{
  "hidden_size": 256,
  "norm": "rmsnorm",
  "positions": "learned",
  "parallel_block": false,
  "init_std_o": 0.0217,
  "init_std_up": 0.0217,
  "init_std_down": 0.0,
  "warmup_steps": 56,
  "decay_fraction": 0.794
}
Each number is 500 + 40 x the weight over its row's rms, rounded and kept within 0 to 999. Layers, rows and columns count from 0. Numbers have three digits each. The size before them is the row's rms in percent of the matrix's.

# layer 5 MLP up, 832x256, rms 0.0964, rows 490-523, columns 128-191
093:478477540479417483527475505467519528470529523519446496429472533493524480494469527557531472533500440569513461517587567553520487523567466475493469523469474544456504522495491549546541495468497611
098:451521542494520457511512536508536527538495447496534488511494480493558506485450500473477551514511474413526514482391515519490507498514460554525533563500433566581471555517501379573508501546549488
100:513504483485468519533561495501488526461455566545525503465573527533492458514512507494443471508514494472500566424424514542514485518539489468517530542513464512556553489514511495531533509518529512
098:453474535490493515554468536552542463533508466455456499474485517529518500550508425447539506479548542514594477594519488507477503477484535520508476476475496418514455496524553552520503558571494530
097:489472513563487476495495521481550496497548454585524469482476454524551489531472492477556474526487499481513499549499533535478599532483514479468634534517448596571472388537510536454511530514520569
107:455583444458546617508462579502496556476526461516484521554488462536568405648487480532460525450530473504530520483520470540573462468558507508505501485415476518469517498484474576512462470518464534
101:487445511517547444471478493450534535496426445537516465501551521501487489521541515421519483498468505455534488535473534573475591508521524521504563433480529503500480540493468500573552495534428570
104:546550462513445529497482528587519535466456539485526550392456490485442491497562513479568530509585409576479440525528486566516497549520541475530518589523455572502449566414457463487484484522502514
100:425551526490508526541421512509538500589503528626547433556529509485513452582471504542540501513510447496457476438464479544562498602467482509561577454579489511466481482524463500562453479492562516
102:509510585535502562556528470457459423434442460540510554530461527470496482523526494446540460464513395481491411509470489455525532495572450574377472517476535511435518518449418542476526467482568472
096:472462458491467434487503500550509530493492471429420464494441492473437470480522519475484503524502527487572478494521472453478530506488536465549533506523433485537490516521540467469521518487535494
100:510495472547532489552504583467504567484542558426455481460491459538402443438538510501520453453528508462513430478471514542511502412454544475452521564491458527478489540460501486554528447484471510
100:487449521539494530520496418414507449532553482464531484517503532465453491435484556505426481510505517536530488484499522477500528472548568496446495506524545540504434506492548546493526491504496528
100:472450547548594546510496466493554509498494540461498508447509535462488492468529580473573540486494537439483436478450559452559440502560538412545526449513556485445484482477574459473488489443507441
100:516481468513512499495561451502492499476452500492456502530479447489487509459565530548534559563526516456511469521526481502429558465563509546445448570521508496487470472534534406489540491568521519
100:517545502453489472505381485527518524498497511567492491554499459481409436495505518532480523520478421601476523488505525514464496489440437502536464537448517560462560507543487505481556520500510558
100:463553540528483448493490450509475509386444533481464501517522510455501537549550526518459518496389500524532535528471527482535489468484506485564522522495463475390535461480495460488496440507550442
097:429457505533465427544423459481447457473530537487547497593517553444474535467501579599493479514469492483469447535536535492500513508570398553538513524461463474459435562508527566587515497458512539
097:560494448497554443409497447526457492509492479513461525533551498501468481538479540539528561575478509450489511496533580609529547524549505528462501496533502520509492449522505509428529452538522526
099:504454570555401409478569465565505528481587480471482529439530514460467497508509523454486496548515496473481517491552558496467531438456456445461537380501570444502491469463404536520489514529526504
105:487493492529516509438452429510462507484528451497505564522543487458493454541528438402428484566448511493537563586439519468508510534531470410543491428547492537522540433495446525470550463426508473
101:437453406420547528481539480554501479535489464519437504584472459569532475557456495548598466501531534544472531488491466453546582454562540437504549501439484479503521496581556501497469501428483537
099:482503440550504452478460487381539504434510460450452495499476422480463463418466560534566555518603524488514448551442424463445528457522488537471487504515434516540460495453472491461476509552482536
103:529502498445520449530529405494506465546531464582484455482500593554426503462523531402508503505509482478543560570500540453517522504522495483485532467480427435544471466489454492513523547540565457
099:491506491428484472479523473466474527511506601527506510477568441445448522551506499488484531492508426516405487535516438503431418460509499514484451438490458491528482509432514466511520567514541554
094:520502503526478562472490522567497481512498440462507435525536499525454501420477491483590496463502609525470470503461569370495439558502496510503535565524553460468428479520525517456555407514430487
099:521472526556446480422542527483549501493443568515510447486481529440502517533459541498512485451518504499505450557494546449448435458475529437538541488536466552462497568462507487488538465482547503
099:497448520480503518596507522470517526485467409566557495535539512489478546497495524506541520483521483417501459479516502489420475501455503510462505475475546421495532489532463477515447485517481442
096:492576498439469466494534467558547477497474527548501519514473516463530425584484491530518498455499404530472454552528515636514525551522494583487485559460430466493559498443473498389479454570449467
099:503500519566586457528520502585513491491478486545510505534524574452544544472480504529483478450454485477431465483502497502490557478526507569518529473507494518465556521537485520483541505487448497
093:532549480525495382512540434437494495547492511480507549430498418536489569499507479403400477526535448480538543489410465459533527478480530490501538494448464487463531515559498441541575434501489544
106:487533487497483543538437542449508484542504525519447570489500511497438505413500387538484560525511483421540404512534564531507467560580384520436507572549523508529591452479444515440433479467525560
104:532418539492407549488524487556511467507504466529486558535464439560439547523441531465545436463567475499520472559485558481467462485498470496491440423456540530519464533481464450499482570496502545
101:545465470470474463468474442521543537454503493459507503537526501526451513529477535543532530535533516570498525533535530427483501506505528489516388466500560476501494457547544511523501582476464554
# layer 5 MLP down (transposed), 832x256, rms 0.0884, rows 490-522, columns 128-191
103:483550410487567498486451429458486492520501465478565566470526527477504467473525443541474502459512466512492464472471564519484463483518452535509455477514463474561544501478468514571517434499552528
100:458409529455458495501496441509434515489406452486481488407531515482530506536458532530489472575530391547479541545450508497466477517512382545517467464489482480598528553484497441515482500491557443
101:549567467521484533537492513505469509508451434485493474500534527525521503522522578446492458566551461483516504503555514528498520477458515473518483482511475570437525457519542467483556402601496543
101:520490484592480449542473411527542494518551428495539502550439495538519454557530422464532463475504516532551502523493525524495495513579526484429530535478509503521484455524552488445427604489543488
095:430504560511506534502498544556478445498533468508510486570466469497530500487513518616536436523493525443463420495481574503515563494472549494496454453555548603527500472496506490474494457514468533
105:481477507520444496486544537510523482505464521520516541506504544486442549518487459507450494535387529528386456505574528505405530574472530527501499501535456472586486499452489550560494533507478577
102:494494501483533532602459551468524487490528513460515475449425506500502483507546587335444527555418518543456477511472546518458486439548532566477458480521549442493470548538402489525498407531517464
100:558563465502587507499498485427472463540465545487575475587523541502470469496440531446425493427486541453477467495427529526495524486480488462479511476508506505444537500512507507493507480499491509
092:478586530522500546544496506436427559510509549561494456452502422488456489485474580445520467503535515540548532456578473523543465562523484525489562549494526431539498394541429488521441516490518484
098:511540534498520518546492525555490461504498446524546466525513447468517506509620480609486470487433470484460462436508575481525501472527423482511485496544499476480483484518393503538509410505491467
099:502428494481511414520528506492460508470540448497451479477433571438485478495433564427515545468535510512567443576491474572465523498536469491441476502490527476500471499482598465543471553462514523
104:486506496541457453548394449431553417452519501500598507453462509486459511537466575546591544461515524553517520550511538507528468479501533548462504506566451480461471564491459545506411557505545492
097:472526510470447482435566504470547507524538502501468551500483499505444520499442542532446547476528492605497483524571498445475514537534499467480443461520426543504464487492492523482593464464535507
101:505541567509468459495556498428549550535511507530439501515549513443516508478467501383440479529545570447489455481540464569540507458455500545503490523518460518543456470499512521565538423510494507
094:528486568445464546511464535541553557512505504501513528559497534484524487580520467484484485604525511550522531533515467501523511484491496506444462429464492521470490497481450529470493594517459492
104:473512487489534449547431424523528548567450474514563476559491465493558492483451515541507468482504469553504519488498527496501511517532468493529472516511507449562539494575479522499514496523578458
101:512492491443540538493560491483531457534484467515521497444495447514494530478460434555467455423518486547458510424503521484487522435512465574371511497498529538489535563478508519557474558494469458
094:460567530421493482494463643465511475540529451471538445456602441555520476480451483442467501492482539524508478488521528435451557490537490447414511521482500430524512443561518494473546514512433531
098:530417468478495483506459526537514540453446531498441537576417555488484496464595449443530531464549510511502489516498446485502542530476464481462507554485469491506531505571526478521541539482459482
099:449511491533478538522490512525461475512453423489472395501507454489522462469602438442485551500511482529563529454459491522520524507557499438546473507497454457521498489510499526552539450494572533
102:462486476538517492516479561557498514492505528512526508524559478529493488498492520346578464458534526499463516478504508468417458515531534538475555476453507579487535419574511496479486653491401467
102:481444497503547483531510435515482486514504505489484533517427436512499547499419514527489481531531567438527519529499529485425508530580530497476535511454489452525519527452536462557519563480577522
104:502431568501488608473519498490536450476518453470534545522442438527517403519544518603568487569489490451479456488522475427433455482562504491463504476472482579508549551441522457463482559480506556
098:539551520493511518520553419586512476503503503492570496567557488496474519493504470541518490514541501423428491551523480485546447488431484437482468451516555412465466430475456539515556475552524501
101:506479509485537507480489524568571523559531547478515532511485470561485409501481566408525542579467507460526433582457465397512455519489476529495540523452439498504497575396527497524526433504512528
095:446505553549508532510499482473473487553532511456537515525518498531477496496469488603543411478499501590468546543440476464444547514437548524521502458484435448553483504495470495580541514514480541
099:522480484470482547495529483514521540480514442476481560532592508491588512476499581468512552618525439552473510496580484546543517471497497551548504498538527493529549494517527535499613489464536479
100:415476450425496545575460571442481508523501542584484512466539571524527476491482419480475544397485442508505540559507502538466451494506578553414493474586526521527499496539486510454521552530564498
093:526522490491460459503513477488440520534503471544512422492499530484559503449443554461504462571472552506530484464492464453548552450447505533530455574564485491467485476526500437533470434470537519
102:548452510496522523475455594563558506505449480446515537509522387509584516529464545510489546521439471527534466449490467490525508498484527461542520488526534517506535493446549510574472490480522475
084:452524505507511501513502494477474497527532490490522514479455576486483414527442630489475530436546481498489423449522520519432494511480493470433521422506536529504445513558476543430540443534512426
101:539472510537504528528496472470499430518486453477480494574387502551462495459456405646497546434413520484524493565514484460492591469520492556489553466533528566436488469499509546448459519449515423
096:584454507499528451486540471513584428512575484536536484528469516451463527534557528512543518527546460549481506512438533510551493474442466483563464511521475533526457526491420508534521406523530524
# layer 5 MLP gate, 832x256, rms 0.0995, rows 491-523, columns 128-191
106:594501494502562439479469443571494479544450499570458516503491497511482507556549538546586496514525532458506475531545487489503444537527384460469479501445543518551471515481440536500459560415502586
100:516486479570438583493517556512531548504469475465505461566493533597485519516524565556519564548518463470551437598552549557499453496523478478509551452488529485493440470464476504509506525506482483
100:464505457465478502570498444530507508488532462486529522485467550554482442439463476496549482526567539596579489509483507464451511521542587485418509540510492596490498431497500487469452515528516521
094:578512542484509479490515512524523475562493480481472441529540474481488546534531479548454514533460493430498380524525561586512513543497453483576510493492467557605513457564493555535491514562532484
105:459448480421518463477575511403489538483458519601434506459507586525509487497561496486509481561418519449509477501523507491435460532597533436516508539557540495521498481500468530503423461550499547
094:474519515469514468520505516561383555512498485457544550524475480488448546433497500510476508460535435434502420479484498498526529420421527442509511541534492490511500512492481570468538522495585531
097:458527504437537531450487503506523482530423493518488559575495559524498454548532504522394534519579488496485434444511476566517508465505521565498482494521558523476517498525563502467501477574471610
096:508498513490513493484523455471529477469465550455526509521476490486400548476485503447465468479598504492509477463507421436486461532535519501438489491466469491455493496470484445526515513495521515
101:492484568507562567469449527457457496422443474554492434494444494486518456441540471460503542478486482527470549480496440502481543449562490517384554540511476501456498479413415527557531454520549571
092:499474472483526479555489404478479524525409484569549466500478539536503512559533462438506511519521410513532545488491528478527491503477542542501506509522473495453496538435454518496505558520472519
101:543478559483514520453439528504451492419560414506480595522567555483474477542538594449531468556410520593457464505481544546572477535522556482552522545490475495569539473494442435497534550509539559
099:558498512538509498475537484536456484527516460502576433496526559492514475464495525522491515494520536462456494483469521530479456442433475464481480530509452476506542473521490422487506518483515492
103:504530458467529520455483507480498522418456501430516520545438550487460506523497529513507504494510448549544470475481496448454503412509583479439519451453489555554524509472437501497560406565451568
097:507488570550452401478496448493541467469503512541525614450535505450507457478476511514480444461525517448503504466469487519548528517479565432498480498543489467510449528522501527460455450570435529
096:499541590480442504442472470501482437438526423460495410564550468499504519544503532518469509478415512537492484467506504451543578472572514464486452446544489472576449501498447506511479474499499449
100:503520502530521429466447474544450457485485489529495484521492500480494534543521575524497515506494519408525537461422522478535495516542490560445509462509493464497468536557468501468519517482549524
103:470453480575513454500450545488550511471496417564558524466552497447492493502534460499534562487478486510529490523512487466427468477429523473524522499485507420458528513579520544517481506442492444
102:615530472525487494462523521514443478548470455522460514570513541519481552472540458536512498643507542506495521497493547472488467505538458494490484484513506584491469424470499570454533532505485497
096:461469525487469463513509574472476496419447581547484429520514514557473503512453512498504548492465485522483485535493540573446507526505552534482543511536589503477519522466445474534544492466469485
106:442546526483552453552490461492514499494540551526549469462487482470465500525466535495434565487530554480392521494563458468460514519447556639450522508483483482402487579507483535462511498555419601
097:517514469596482513529415484419476453480466494451500453562579488513515526566534477557506510534437509434464481549548528476460446487485500568537478474502523492508474479515461434508458459561501492
105:481576479506526547519501456468425483506456523523495491468543485529520492463529493458455499469484539492544528562479457544510490583458477486482534474509480499474351474544504477520537522520553442
102:600500525493474468594486513553483504452494564501482543473527566406463507500521525452474540474446537474485400551491460524583450588516552542513558497483467490502461513518484464513514541530519486
102:430472480520447428544439454546477475495547532459572469527540532487588491423500532441499509516512562474476541525481525542455472472503500519454526471476457528495483518467519499522489456535478500
101:470518455471477474465523552521494541456511459486463467526503531577458479479460521519513449535503537537599485548553501494549577493520448500485479493482547535360512469506491567505517484478522450
099:572487535452508515494476460449512525534536456494463470544549503485488547460513522555536523489528544490541510448462518516483553411503498453532466451550459556517488463573568550481497522492436524
103:511426488538489475539576469507507492558471425578461400499545520498520472531560517469544495430540515490534508515523532470418469589532499516454528502539547482504481545475487476522470542488502521
098:531573538464504467452582467494487485532483440487544412534548543563466401468466491503502456570511483507497520438497472477552467472489476534495488524575526490467535507518462457576477461499518516
103:427567474534434445501497470480557584492450483530483555536523532529454448493515507583595513479485535526472490525551513466536526489439495584427526525528505493523545512616451486497519460520460484
095:559620531587537442444550526503514576416538544519477408525556461547538527495511474504502498553445534553449471463516516515458439546484550489483516495514497570490494466482496431438516455461459455
097:440541507550444531514611570571462439572570523486546445501456540470460526536521521510535541512479592517517553499491480505465552552417581532466532473590463492429472527474525504455458476498539513
105:536471533508543573519612490554517494514456513483520498592474605507536553488542502480504478578479509516478489440445521459563517453522504473524510575544521522469504459511543434481519391520548539
093:497526503459559512483514493444516501501437521548489552541511588556490513484520537450512517457480531508525518531472425477497478494464467547477487543555541479451484440508606437543483531501526521